config.toml
rope_base = 10000.0
tie_embeddings = false
init_std_o = 0.0123
init_std_up = 0.0551
lr_mult_down = 2.0
decay_shape = "square"
Each number is 128 + 24 x the weight over its row's rms, rounded and kept within 0 to 255. Layers, rows and columns count from 0. Numbers have three digits each. The size before them is the row's rms in percent of the matrix's.

# layer 5 MLP up, 320x128, rms 0.268, rows 218-268, columns 0-127
103:128129124140145106128147159110127101123114142124192148133104087133121192122166143138077133165073144113080113111126109148162146132150122138096092145157133127141150090134144095185118112144142153125095131099118119147139171139124151126137123148117133082131138115155111094138130128102126132092133159144114129143121064134130156092169127121121105152168141141145113109130080133094146164110098
101:127112120122093135113133125132190116131144122153152130138167124162098122145087140117134113099140111164141139163156152153083097103113115125148116158175129143122124170125134165128128173123089116121135175153136171160162098129177157141162147148118166128107105123125106143138097157123112125112110126103129176151143091166108070130163146141169117142120144138109129106131137134112103174107092
093:138096127150135128135186094107177083148103156171100127114140124111133137143135138118114123179111147115147116112126122103128130137071196113107129171125102121136126172138129166093102116085136150142095161149135155127104131136091120146106091143152121164122091107100189156139134120155078158125163137122123156130098110152126160099136137125096129122119115148120122137120142118166105127131162
094:132128150081125076140124135135126128116124140100133148157094085111132106139158090110126163165157144156099151102111067132131131110094120117106107102122112128129157126121078133102103095125147106132144148112125141105139145146120129118114131169127142150130133129146107152169171100150142106138117136141110158116156169141111099153124156139133174140134126059111131099175104163144100179183142
103:150139121116105148162146114120087122102139154108101123136116090143100144144062113148114083156099092141147127128169131112141158109123120119159142130090169112187122112157119102102129100115143122103108144139142135124146141138131130119137123141148066140086122133181165096143153141124101141121168146131141141090148157159099159126153113114145121085114156136163074135135113095123115148079132
099:117125120106108131124113096133101151103107097136159157125111132146138120085142137085141109097106089173101109114136135089156128152131121146122146092114075167136098129145118111121172130115118107093090134104113175153139134123148104153134151128132117145124089152114109094153121153147114146153120090074143073153145162117133148106113164142104154102141150119140115151087086115186126156121160
109:123134121143119111099123124148123118139143141139160169100165158109123119138172140179125118124110139141118176099112141073120142163168143149095165103154156141142103120140107144161171118148123089127144136140094122173148154185130101144105096155112127132136090181131092166159108168137091141149113141121152123166122143129114127151127149136133107120077114107070147151121128133145121129099141
098:099104115148123140080130111139158142113131143159199119106154178180126141101111113142132140111110118112093163118125084132147139123140148136106107135112181117116101086128138115088134162117139133105145136152143109138153143178193098116148139135136118116147088108126099127111062129131141123130104100119117119143140106167113091103146118175098108141144119155147173100149117097149136131138126
098:188140163081138136137159133118119120131187168118146142099150113126151117108138151151116079160126123100140152091137102161119110117147126160135118195160151174162089122111119126125158165092095135129139106123144128127165155108177128133125108116107138142115113128123132121090138137144151130060153128146123141081150151097121135125097123136151069128101148114144125109097114105132132112141125
101:153153155122106144132139127104135154128119112141160162165117163143131124145121126119162133121126142158134125138109140112098129118130173106156133090063131120149129099134048139185143148121119122141094119115130113092136140158131142123095141117154119148153103135145148124164115109151126113095101126075180143115140057143127138163133134167097157168105133061136129131117125121124170146129133
103:158151124119068153120161141109132144147126129136122099132099103083079108130144108189125134148119156120154146162127144109088109121133121120166110135139081104130141143098116165161114118122104147125135117138122109129132167166136092109159147128109096103149113162102089084135108163179144124166111128145163156161106176125100130130130090123154163103107097091134129129098124111095119101135124
106:116149125120094138135126132116104097129124107110068156157112115141145075145097118084110148139071133106107096152149137156150128164131155111134150093115148121127133104119153132104130153130133144166121101137116096141128125099091164140126136087140139102185134111108133128104122080154094124103121123074138187099099120140168117153105152103153082157102131140114130149093123167135119125167124
100:095110109162130105149136097093148127139136152130159132127154166105159112121114094147106138124118140136108096124122122081056149124120084122138128128130112159129142139139098138129098132139146120126103128101098130100171126150132117172155113169127158102134128137123163113119091161098183109155133141113149113182108149102135092131141109132128147141131139122157105176140145166113086064153085
107:105105112130117159162141078144096126121150104147114152145136131132116128118143107124118176134107091165091112146134073141126174106141110105152125147122115169112155141099142150141130124101121132124116144128112125131094136117134144122118156131102190146131144122067131165134106100029121145099128118104102098153125149122106111103112143103133137115152098119080148128162105112121149136178105
102:101134113119103112123139114103129139154123097158131126134077116118126129123105141151129099111143128104151115072102173158163138174118110142139128148106189175119129131133131153148114139137081169102094164154143135124188107152134152105135119125160131141144138146066186150110129142143103149136168109111123095137131140109122149158099143160095111131131105162131117137063125103141138152140140
089:144130113155135138122149099145094112156129149155139088125173119135138145114077105156113158144155122121138134145115162173173101198125136124132143110130142123086160092129144112151154117156160110152124150155162144107112125091132149129101118105140126131131163131123156082143125090100156157144136071167130170109155136099139138137113136123090178139119117098101114101089139160124111104143147
101:085117150127136154147131138109156125118129128150140118134101106136129148188124157134113117140120114142109149111181116126100095153127146162123081142100120127172113163117188164106141088131132106149140159121134137153128096101080149157131122133112111180161128134109102145101080114128128132099152155119091117135112139113172146162071143137113096114094129129182129114105109130108137158087102
095:145105124106080123115149096132172123136105147155111112132142089081142176130107133123142137147119145154105118139089131109152129101139108161111124123106121124080095147129086121147109142131124164121137132130124136151120095149137156176104130053135137100131156140136107132125119116183168083101123110089121161152134097132086093176153145123153131137086124136151170093129111129161120115148156
101:157114165132125152120147097123137146127120151094138165124140126154155098140146092090121115146118103136122114101131121098121122106144106100150148125144152182139171093113117128143105153154131130155114112062142106164158064154088133117115129104092131145119148104130152104115121131105112116140136149093076142115115097106135124108167144105120122105133172123142176072167120141100086122117085
107:104126126125146131085100143145132106118105104125081167149112168095143149098172116138118149136106107105139150103189166143153140151114154100129090110104097152145109121123129095126137142145100141104130131124086121146133088102131076110127126126150113121101154091087139122115105110109123114114102090109129109126161149135130059121107152118113137121111058069133130136144128160141155104108154
095:162168118122125108132099090112160155132123118108095164142095172137167141138115121133115108110121146130158123123092078100167183158117095183136127100142145128096071156123131081156119188120113155114162125091122126135132129125145129133116158164110116157143111152154093144141132066141114143132142116119113111144094134142076122131139139138138112110110154115164154092127136131102124128158140
093:160073116147100121106125118133118143157135113143146099143123121127142157113094141125111083137115110148161139103120109115134152109121095129163073155145141133170089141112162135115119099113106135124092134165117112153122096128177081114146132135156109132125148130171099148077106105082157124123126149138185154145122129131107117131140088173140109156123171103169099167149144130147110159156103
095:114189116137096130125159157145091103118092105108139148146136126150169085117146081164130111132128089082133100160163118137157136100161137113147124126127145135103131131103109116143112123158115147143138123137160124126163108153169140157166158121129190116111136121148136131106094132142147103118135086117127161115105115168129117124168148119120095133169087071109082152136104109123116121177130
101:094144126155102129124124111119130075111158113209154153126124119145110118120144148126162090137105117121133117127084141126140177114124107078140143132149108146123113122102157146137169126108150112086144125148159126163161127160162155132161126105141135135194146161127070117142112090156152113097089101128132151119139094107143100146131169133125109117091115148179152128112133120146129102119141
091:106095119162145115183126144097099097133088179149117082122171123124109127121133111122097163144151135117125115120115136119091138139107110165164135132141157122060103128111113139134157130154130129139099115111148121125128122142146125105100103161088119108128152111125127163153170143147132168163105120139072121135160149134092062134135122182117109097137149155136152101141112144125138086100105
099:099130149109115088144165133092102160134142126156104150167163124122138108079108106143100179137151108179123170123149123133132140119129144103139175117101142203128099104161120144116124133162139166123140163127134107102187149118113099164140161154149144136128133149141139115138115158071125095145105161122150123141145111137099169153133128122112146102108101141115129115121141153075146126124143
104:137150125120072137143157143117115158139112109115135127139121117101127129125121154133097130059128119135122113129158090088131152149131150117109142135089121147147164101097100145118094155160108130155136060120125138159165137114153121143144090119102147148154110128143155117124084143115157119094062147133143130106110085139089156085126148186114131146125107120128189116111164162127123128116142
102:142115079089122156121132115106117120101158092111129161128131143146128112089171115159119119107165132167135125133157164153131143102122147100102168164129163116115121168101127143137169164157099129144100152169136105134154102145133119124125124116166116151120126108142133161164121169148099164129149095067082130133138157086140116164124167108136128104144118126097181123114122156151169121116139
100:064103162110110138063109115130137137080167165157151110170142094111138129098123122100142165116114115131131127147143139128142109147106109161118114104097129109111107120155152123110113194132151138115151121101114145132099147128158135139132157119143109166095141117148114108143149161150099118080094105137123096167109120137126122115135101135147153157135141199096156143139112149166101143127093
092:120121150118141073112145104135137126135146117137124130108140066136126114113131140122126152148095118119135111141099108137138146080144172092097119124138128145153135143138089085156151098130128126157144099146106109161152116146124190099113087190142169097117116140152135100125119184132140108129146168115091182141124165183102100133115124165130120128122121136107110107098157160121136109174130
108:096174102122145111145168119152084109142115111124119113127124096134145126102074119142185143185125131127095134135108119124167141123098102104174150129141126152079134108139081120126091136115117126122126144164148097158086101139152119099136151160138123120108170127156097110145141155158118072124093117096154164168148153154158137147143125141142137114148104135123151144120074100135140148129141
090:160118158143100099110132135157150128156095100135102144124123118106093118133172093155123140143166099118116120110130115135125122168204130151066104095088185131104098096063128129139135118113106110130119157144123177166104090111099114098127145131117115145172123136150142174129103122123118146140133128127121157110154102140130100139100115150093161099133159121125142129119124107139136121173141
096:100107152097174108125127161121152152138118100159137150146130162115106161120124092138107096137131143129161130172074109150177141125124128127139140086100082124140144121133104153087153091121116103139114112114130139113127088149139096140133155136128172161110110100154147141086132131160149113124095124154122064140086143166096141148156134097165143135084136106108099154110148174122129141111126
096:148177128120144131136124089098104121115136130149118154118108093154156160108126133117123142104152127146117119152141180123111088167090105160109121147155129125174107102144112144069091180127135100130123120137083131120125107152110098107101144079102180145134106134127131160133140130060096118140102114147142130122111089111156120088115097130126096121177125151140120135127114104136129127149071
085:110106132094081110100177125134144128133113094066115148133184124147100098130110120156120102167109101144161127162181133122174131112117117082137097163120100106138114125112113145135113150091118136129113125105172157164124131143147158121095112138130118161082180101142140147118130116106136106099153076137116096145155146116147102100163132102118139162110144109097114107131115150135138109152122
114:168118116127115151160141099138096139149086115115123152144133163140105124123142133129149091138094133132120127129108112114090148127141148127072107128120104132080116158115106117151117083154123126132127137134053100172039128119145130127142152109109120128097168119142059092142124109109123079125168104141150140116128106117112121147146095112130106145175140145153145126157133108133146095117112
091:117113141164119123121146148162150102077134127136127126120121142126137124081152150105100153154127153133135114104117122142152105114142098092153179099101146130093090096135132119154137102088150120134159100116085134129107128164126116135148152132124172173161126104104098157148094133107151141137115146150144135105181159187173128153119098183124153110135109133165111100124153082117133110163111
098:132106152150141148165067124150118145159113094103081137105139149163136146092140127128130112074127180117116177131134128130154146119082134147144124145144104130137128149110082127101143123149109108109116139079154133143100103109103136106101129149118109104140146073173134125109092142115161136153086142169134152094174163104093139123143143126171117102117107108141143141168128120108126155109102
093:127111171126136183146141080137129102134130144155104132135105128121133163136118127142112146118132110125138127119103129146139099129105138136133137115136093111167145130132114132119114153124137092088111122172149170100097110105143146107113126151178118132111132139129089168139154128172116134125149173059125117104146150106138092121156114184111090156079198104085134147132093090152127145145145
094:142095132117134165109112108125118140157125114128187064116131137130134105084203136101117174073150122095135134110117160119135134122112121192156068126118149111124139152122124131127100117108098149108103119105117139135114096136145115140121158143137106139104124114097130160126108145132120125137110156135131099152158083124138125156127100142141100071087144117128150126147084121095133138180105
100:139136143110168128141166108161121129156149136115086106117148116126130143090159106100172143130123157090095073106131109081142127105118164113153156128136077120139131143109111120122141132129202178135129144100139162132117113092129137150124159124176142156122116080131103145159104110112100143146117114136109087141067101141132130118135151117125100141116113160133142117067154124144117140145157
106:140138126146124078131132110126169107108102156125101126125138132091121092163124144140156104100153142116155136110136151122153121113123164080136124129149147116132143133122107118173175133106112144136144110121117167156144119145114077149130159125145075120125185180129164104087119092111166174122124102105137121096132156110092163149106174149130158159156166134149139175128099110108131125127105
106:134103158144152173148132149133139098135111114191119129121152119101118150086097126160101150133112123112158122109131180130120140085166163176104161138131104136079144127114174105116117155156131081139144101138133149104164124122135151105091124117125084088125080142182132109165135130108131133123138162139145117123142113154107116173155103097100102117139113148153120139090094097117113123132133
102:128121136144189158079143117173122122114137132119158120128145103157154097126160152140142121142127145133144188131133112105097138121081161128137137122085157149078139136095149117102140141105067154133129123114141126141124120150150151158144147155149099167114125133116099178144157119173143158138144104110141149148094099151134120144073117120111144159150121135142155136146130150147147077116074
102:145119129135122086128178117146114145122143166095111140115150166113130151129149119133135109163106110132127102086119096107117154142122156144110136095144182162173120132132109098109134148122180105156095148120133146127141137145138197147080146168142121138149126167134133106108136141107140130120128131105108123085149159124107152129151100128101127111089126183089144082130108155122157122188162
100:135138083099144159185129188093157113160123152152155137099143136127139126143131099163155086112134136117076106127164128135192103115135116092108136122167100118124134145187140154126115141137132171120118114173137165128149121122141104138140108163111140122112102140155131147165096151117134134153120155118133149124099102104127129184089152101103125138149126145125139126131150149129163184112130
098:107090133103133149168168134134109106153112135174128161152135137097120121139143162119128146116114090102117110079143128137109100136047105122112108182118121139071108119127123093143148091109111122115081171134151152078150133109102168135144125134134109094129135121115150106118103084167108117112116131135168122153108169152134108117120113112162150124147132074136146153133155107146121136143111
095:125088123187165085133160131158155117119137167132117121087139108143140099149112116145134175109112120123154080124141171107151128134155138118078141170142136111169107160142106115167103130123133111123134113087142115148124131113094131099182122115141081090150148133120169132119151165123137141124121062097137140115140137182122114115123183147139123132100117148159136162130152144124142125104138
104:132097093120142117126127136099133148146175138103155107113140154112112103125085094114110109082143081122116152174141115099124151135113109126146114147087116118157129136102142112175119108157132102113117127095150109144092143149138172079132109126141172116150102110142152085169143128132082155154096095100118130147138124111102128060152145138100159066130141136122115137101147106141156140141110
107:119116099127123131132158153130140127111113133088143137156132131084109142131108147147135100125117131097171104122130170159141130140169127133108137148116122144125152103138145113100109120125106172110084202129131152129178086156099118149180120161143109141107150126156144153114124111126112169131096169130089147110133112144107137141100103156088103165125086120188112118154125152083145093155153
103:126142123105165108130110123112148154106068100104148109122119098108113103087112148120116149152210085108079132086109136118111134125151097119105137121133146180141132156129141086170098166135127134103126118089087137142104139129140143130135134100126138134112125103117091084115187122142147112114132165114143116101092134130113102115179115146092139149152153161125104094146132127143130102140139